From a checkpoint of a small transformer trained on Wikipedia.
Size: MLP 512 GELU, vocabulary 2048.
Architecture: no biases in attention or MLP, untied embeddings, attention and MLP in parallel.
Training: a variant of Adam for these matrices, 3730 steps.
Each number is 500 + 25 x the weight over its row's rms, rounded and kept within 0 to 999. Layers, rows and columns count from 0. Numbers have three digits each. The size before them is the row's rms in percent of the matrix's.

# o: layer 13 attention output (transposed), 128x128, rms 0.0573, rows 44-60,108-123, columns 0-127
# v: layer 13 attention value, 64x128, rms 0.0633, rows 45-60, columns 0-127
o44 092:474518484468499522477478489542495466465469522464511487499502506520534507419496522506466508530506545507452521463530487508503476493475474536517452554509495493463508509463482494500495500544507527512510511518503533528509497478490503517493501530486554513510485492545498491490538512490473473514524462503489502489442449498498477502480492483515491467520474485518527547506504570526496471493501
o108 098:494523494481486542488469495522499486468528528454485512512529512470473441455495442476503467540473543527496471472545480512522492516533494504497481515506507483488507553465487498456478516492482505501478510517463522513517495494477519516524520502496541469473474498521520466480498487527506533495562482475472495510464443499528513491468476529515504535525512469510482520495504542553510508528489
v45 104:427513459541483491494484501505520512499475507502490489500476485450469463528508499442535479494490505520476439511514463559484464489524535466513514505447470524476464485498492510477509474469522479491489526502559538504510480531456500489524500539486515531477514491495523506486511491480512472499535493500532494499503496504522522509511440462512512509491498480554556498504502515485519494490510
o45 090:534489506549478473522532458532534489501499480503569482486525498544472488500451531500496520499503512496517500543484454429504482528528515519522486464493491489505449526526503510466528532522511524472513480508514476498498466507497448500487515534472503508553513497534492487483467513495495510503519490478559498487519453445502523495486514529481507481497492560478486492490471501502531497479498
o109 104:530484540532497509512529523535521482471502496496546490508506505529485448452513472432520517521512495518510498509480478478468504491484534535547457450513514520494496512509504532499526467508479541471520504490514531473491467485535471492517514482503471471541483498499514478487493467574452522501473516498519528482506511470503500500483522554474514463527510539512514490479491459477494471470492
v46 099:494515527519489533442525497493503471505484523542488518450488500547518516496519515499485449488513469513490453479532459500491527513501498475534536491469500510482486517488448495484519504471529515480448500450484492529522469476503487492492475489474520506513476512524518492515483553508509465484479483450482542473512513482516523473514535526507496511547489497484494447539483452507496478560513
o46 095:489493491508482489523503478513508495471529521487513572504491485480488513510516490479424488460496479511473503533498534518499486509473462501485500520469518480493513493519482501522510458531462521485515508469553508492508535548524506561523490463548511452521512471474490508489474491492494535530516509502508525454541449535499530476487498510527504507475477469492497479475527520469549510458471
o110 100:480452501483517491532471490496513444480506493468562536499537512502482494490507505462468489476496469499502538502496562519545466528458459511472503529525546486498486469526525518489494539527500458451563504469552489491501528498496477541543532466516504468538482507492491506469499466491517493518512497496502515487525476488489511497511509499539512474460476483512496464486489509496510476488516
v47 099:526521522454485551494481520514494492493528501496546469567497527524477496495506483510480515467501473508467503492493483478534469462508527439510501514544520501468506519509505481533486431489482495542515532532496449538494492510473470506558509496463514472511496514494529526488519491491524534464511546464482497481496497535531502508515479518481523531496535470497477484542490524493510486528470
o47 099:494500528425514508534507499488498505500435493473554480533535519484478515525490534535483488474493496482519467519491548480488538449512515493502519489496530500518559499504535516491506490480475463540524465467444505502468496542487520503482470495510521460489506492432497514478519545527522487476506506528498497483508520489505471522502453536483516499499490495505479525552506507468490498503510
o111 104:505494517467546493500533508524486486492500503470509522493508508524537518513530475508489503515514558515505486538522521489489535465501450416529513483487496511531502524539514459486487486517497489529507467496465482550452451471473517466447470449506549464484534498498480485510520491517514442522511518541480488520494483480474490499478477520495509503485467467520506486494495532506529494497510
v48 108:479497500508477529449507549507486449490523503465485510530522447517462505472469504478517495541518468535494452494501486530497488493498465510534547481534472503524510504547491565509467493482533517500493488506503481484481489501502477498499467475505470491471495457560465488521515492480508531501524476518528524512492505490506516533498515521490496472490541517500521510545486509572516560509505
o48 096:519527535465482470450477487504541552534525502530544445472515506471499541513498454493492487454534493522501525508486523487487478498520486548499489503525501480546501542546541522476529498503476526483496522471502520494518474515513486499467485474521474497526533508497518477534529542455477490509488496520464532482511466477504462482510527497489505454515521482512464515473521497499498457519471
o112 114:526487482461491480520534485510548502451532486545555464457487513478489529514494505504496491419531517495491513513446495509549514465498491492511512506512503491527502466465460518490523530518461536505535514493518520513496506482500501496473475547523489513517504471480466525543482518517555478472492514479528494492490480485520557515511451487522490503488479499539490525497495508504473451506495
v49 112:520507517515495501547487500530490480465486505467465475492480501480497481471529454492473520483495484585535488513534524492474497487490498494448499519516486511513541510504499504503523524478501478493504513481510491517514490490510554474525482499477478447493506506451489499487542551496523525514439535498509528446502471538479490533455496495518515486503524509504468519523488491485556509559466
o49 104:525498524499535522508469520482495509476510494519531501542502509469499500436514524525484538472560499511490513492467529513490527453459456562498523465500520516518491489460495533535529492520500503504490506497483500469491502490467509467506521470506499521512479468533533475493536490529525529465505457494486553520466530474480487494481458520486522476532512466503491487512560486462476504466481
o113 110:503457514526526516527529496481484566498503482490515492560509492476511503439481465537490512517532508502524517464526513501528526502475478517515493526483522510495487478526497501526531466504477484474484493488469497512518526504479524519499540416497571499506510495521533459521528512502517485511543461488493475519487491496490478487491464496519493450493463508475507495521555527475455477488482
v50 094:521479491501488511502535506544467472525504536472501541506492529520469497532482512525516498470431501517540546497506504499499522498495458501513488483474507485507511462482466533529427518452507505504504497536467540456490510479478451483495516510520518506513499532488498488503520533506507497509495516508450527510501499443491542498515538498503497470485485526536496512468513536482483527509577
o50 092:506466523540484522499518459473526511492456449543527474511523534510518483501503442469530509497474469533492534502483485480532479491487488477509494490496530506506541530429517512485496479496504488522492510480523513477517524484500537468483538474510482507456501546459496473496490499474503564523508514487476514526522466543480508469495492526507476517508517544522500537487468473477548517475523
o114 092:528511483492488472464545464495458511522482469480515454529530491500513504466470526482506505509491472515522485494505506530510466484523484490485517482492535519471525546507491497503496523511499472521486502494523537439530494519470450493515498531502480544463498518507491466497455479519482500489492509565524489530478488502489486511557493511520459570493536468491520520488511509525473464456547
v51 088:437484457501514478462518450482464462498497505518519529519498497520515553495503479444480472423499520512530514470528536479489516478491495494499509488515491538507532486467508495484520481480512500550512504496487517483487502496551466521542566529475486495529514470470514493483508484481481532496482525470502517508533529469492529487535522525476518518516531461499485524516498502513459529513503
o51 083:544523492519508512469486485493473501514518525525493520531515482493478523526508474488528508484440469468463505523490476504532490532514486508527505470491506450519484521477551500528500490475535479507500457441535515487539502498482481535490507490519496464436503524455449520509482514489523555473502502522487520462517486522503457519546507494508494496471546523531524489498501497500509558501464
o115 102:510489492457498515485485486490482506502536504479493496510534469508513488586463470474515494544478501470490463533523476472534507512529514452512476491471546514498503530556513499579510500509509537460511467487529477485505509509485506514488452504520491468479495505520492524524464512511498488482528486557502463518479472483518469500532492544517462484464516522524485469499472513478517513503500
v52 101:443509534476534524506466454477498525487538518491468507494498505522455482506543447505484554539525519528523493482467499524531512519491506460529471499538481514550478479553526501498509511513466488500519473460518470480499512479470476471490536501494485493506528479512490510473529526458518479458483480537488506541489498509504499473511549469480464494488497559486507497510491537506517477505508
o52 093:508503554468493475523493514487499503491535479479465496503506499486488496564511537460454485479495538484507466476493511502519501448506494531535513510561500522506472495514532514510469505456526490526507486482537534505536457524538534472443513540522492513491504533508497450493477498499517489480468505492436495483504544523482484471466502526521509524518495476447484470515513482501486523502482
o116 115:500497523490463477494512571514509525483499457489463488496524493491527508508443543499453510513498488509489497501469500472457512456503521522512548460509511501509502514482521478549500448469484514508518532533514527504538476529498531525480441525488490562509484511499525489498525538507506529471509524450484492483500486519466527513476508479531475515518465490514480463497523482484488557511489
v53 101:511500547523540464514537541490485475470531459465487524510527523504455561493497491458502469469492504510523514485499500538498495513509482484527508519486493503532456477516521464521485503482506505523486463498514536491487525477512463486543492538531504515468454519532539495469454509490485530488517527446470461477487509504481471458514512484530505482514537526503497477449483529512490534482497
o53 093:522444497454459452523509464490516511466491500522468518538529514531559489507482515531537486459508514515478489464521491542517483538487488499473527463475527465519533489499512505495478500489548504498486503524529521503447460489541517509500515494486495521487480532497466486500490447524499499470505538531521480462493508464498482443513496526513490515481529518487502488503540479480550501506470
o117 116:514465512465393486528523465539496518490525539460537508490502519511502494555476536505548535463518480504509460514487480501489494497487504520449480492477491494498498540465510513488512539513532485489502519503526516484499468523533485520495510503536489495507463477485455512502512460516516501448507496518547481519484520490488492449521525498493480501501538490555504492510505485482527494510469
v54 102:492450510504461482464461510499494507487501509500500489509465497563492515496487510462478493505514451509512494488461508522477522513525506467564518519498495473513444508458484480519511515515451508482512488496485482495496499507503521529480515489486490475519532503498507505462536487528467528549527480480528429484454509520469521484507468497517505550437557544489499490462497530500499521492506
o54 101:497494493465491479526521542470501570453531507530467456485522521493531515482511507519449485494504529485501490501486487476458539447513480507504484486490490507535482492492513506531486505476493503520496469547487535506477496510523514530510537501502477495460477492497482549480494455521518456488506548516510519485512484467506491479538495528537541570478484532478499489531469454505489497494469
o118 101:512512461486502539454507494456470536481470474538494466511504485529474498483505499527535516482532536481463486542488501484499498451498540532477520514468490478506473496479506545475464518544469521515478482525523494528464473445522486499527522519498467500513498484476484522497473503478517472482499525504497466448507530512530487564490537515477519483471500521490505531523539506544491521492538
v55 095:558515429520454458560524493504512529492534529534525484504497524512505481502490498444494525463508508468509486500511466518486492512497486516515505523521504483488499499458490541495500495494521514488493536508474541486445492502469495487553492508490490447521494491468480499433501497439514498459506471521520467526483536483504535508506531526489501520536474497482523490523520481523469474506507
o55 088:495476484584515520428492500502534507512490480520524492477527480476500493576503507528508513554505480522464551505531498515513464509498519499477487471504504476506488493527485513485521497522484494478519512468519522478505474506480547563453511522475499470488531495496459491479488510547512529517489493515518484469496477496495500489492467488480467523496454535540525531471481531487522472484504
o119 095:528517506494546528475491506521503479525523458496490507505534503516507485556483500576487426529493460498457485530493498460518529480488529478485497518493489516543528545515495504486481500492475521473504505512468476488506521509483484514484524493502479466439500530501496517475463444541511479524484547474509494486501485502476538500485493498477497478468548532528540481478489498475513499478539
v56 102:510471516524456475536491517508461480474474515490493500503524497498481440493484459514475527476485503509464484530543480462521549507535532528521527499454528478511506526523459509491504515490503512467501507510496480541507472549499511476496491543501492531491489437524524496447493531481497512484491516540483462540502520534520543498482455536477509517499503490490513510517493527490434522510525
o56 087:515513507548506496531512504525511472525509480534522446474546531523518506474510489470540512488519475471538504503519506494483435490485491550517512497505477500526519504496518519464503504525515466493473537444477464514511501477466500479518461476474500470496471511514491486513479520507540503533519478507448459480508460540497482489500476478437530537541478517524524478501531473510516523466493
o120 109:521508551476525499510548501508499504517536476502528505469529533492527475386509458517476506493503515486539476498439494512523472491456532535487495494486502493558538468500493556495499531485472472478516514491485491503480479503472484475479504497514497470491472516535499489482503490529540471494523509518489496518465498514525511532494481504476503466530540478499512486497506480502482468459524
v57 091:482491524468467504491465486516508544487486506512503525495531522487548489500529487421513532491502474526490522476505498491487501514490477460537509492517436488450488508482464549501536480491482538511465498473446465505518513510522453460502523520509454547482484489497493534487480494490491533525498484437469530503485491525505465488502494473488509495491495480530500523513530525529497519448482
o57 085:483512514441473450504500507487506512515501507507436493501520470511491535501462492468468484519467519470491501548449506530528519481501480500482508481489497519524482485528499464524502492450512486507480471476523497492485509531475488534513521534488466543513518530482488486540516470495515555459472518538511509504532564525533533506553520507516525500482504481521539467494491459466476490510491
o121 088:528537524487487468505430505481492480522487511531464460466510510546477541493449534478476509495480509523442519496480524502487539473480462517471543497515507514473510471476521478488515501493547494501491459494526492538434515477501524514493513508491478532539473516476490562530515479477514502490491517512518500458534503530548518485520496473476526487496511515506489502482550475503491502489510
v58 104:513491498502482452450481500496501514512484537511490502480551513517482499499510468500517527513490562475512441457481517522505503498481490506513492527528530474475492522481519513493485441513542513462495485477481500480517496500549459526503516461499521530547522504502475494505533543489514511500484531433472447503538523520496521528486500495474504493476532468512533476487451486498545511462483
o58 098:499533513477494515480524515506535507479512523503476458492470499539491495535512514487423506499519515490475534456505463489492491464493505490498492514502475479514471458477514468514494523515473500503534502509500515493458519491486519477493512518522484498452545535468500497488499491524499500510530495521476558507476518544464477516514519545479582525447460512507553530518492452479487516509517
o122 103:494502495514513467522511508543520520508491503532509479494459436529466491580483533445492479521527499509510466472525517518487464485483528503513522515516465484479502484521502478487500563488498538526525488484496479482505515494478509496523543504509459458498496533494473519527472488536483519552534491512471524514486450493481509493480491497477486510471444531529484495437500508510507518525522
v59 091:509495465443436514484476482470490518471484509512479509494503485494544521529501506499517508475554538541468500505508485497521497519523516497513458530468525519497473466532474449482538464486472479524470488487492480542484502540546485454464514469540526489475514523524464481489473502506483494488553479530481496541473458510480529473464523457488497497530500525510494513501496523507517513500486
o59 091:482492522479509486483521497503525479487486509480446522506518520509523509493492495509507503516518553528558484523504531539454487527512489478536504523499452481518457555483508496546498492465528500545497494492486487559537487478499487494472507505509545503510474474481465480498480491472477480509513472462504501473537498508489487520512528437514470503484453476486538480483533533453492502552529
o123 106:532472486480532520470481546458520479479477493510473476500528546521501541469501499489498522518440503540511509509478500541469517483512507505500530449539506511515492498497494491528493520467500497553530490528495484492490483462509512552494518471496505552502491499495515486432517471504511537510515478452507505470539516534532539508505489480525513480474468493506511439478492501447531482492479
v60 100:537514524478537472467485475541456512515548483509471496494516469504513485506551482482510523515498517445497501509472473526498494520518474459501522482523476490518565537453464517521512539508530486493451491538512513533531517512476510460527494491565493506525460496470482528472483503507531483473478513445493469517526506515516513494502472469491472474524501494508499473483470504510529497466495
o60 095:506504513448480456545489542481495505497510549489448478483505503489477476554444514490497464506500504522487491524476486506505510491486467479455494503515511510502479483533450486501484572481503474468506525528483495493486527522482467494496497540508472554548497544525513513568505493529510539496503521510466490511514516490512504502500478507490523484509494483468535496512494505432531511473529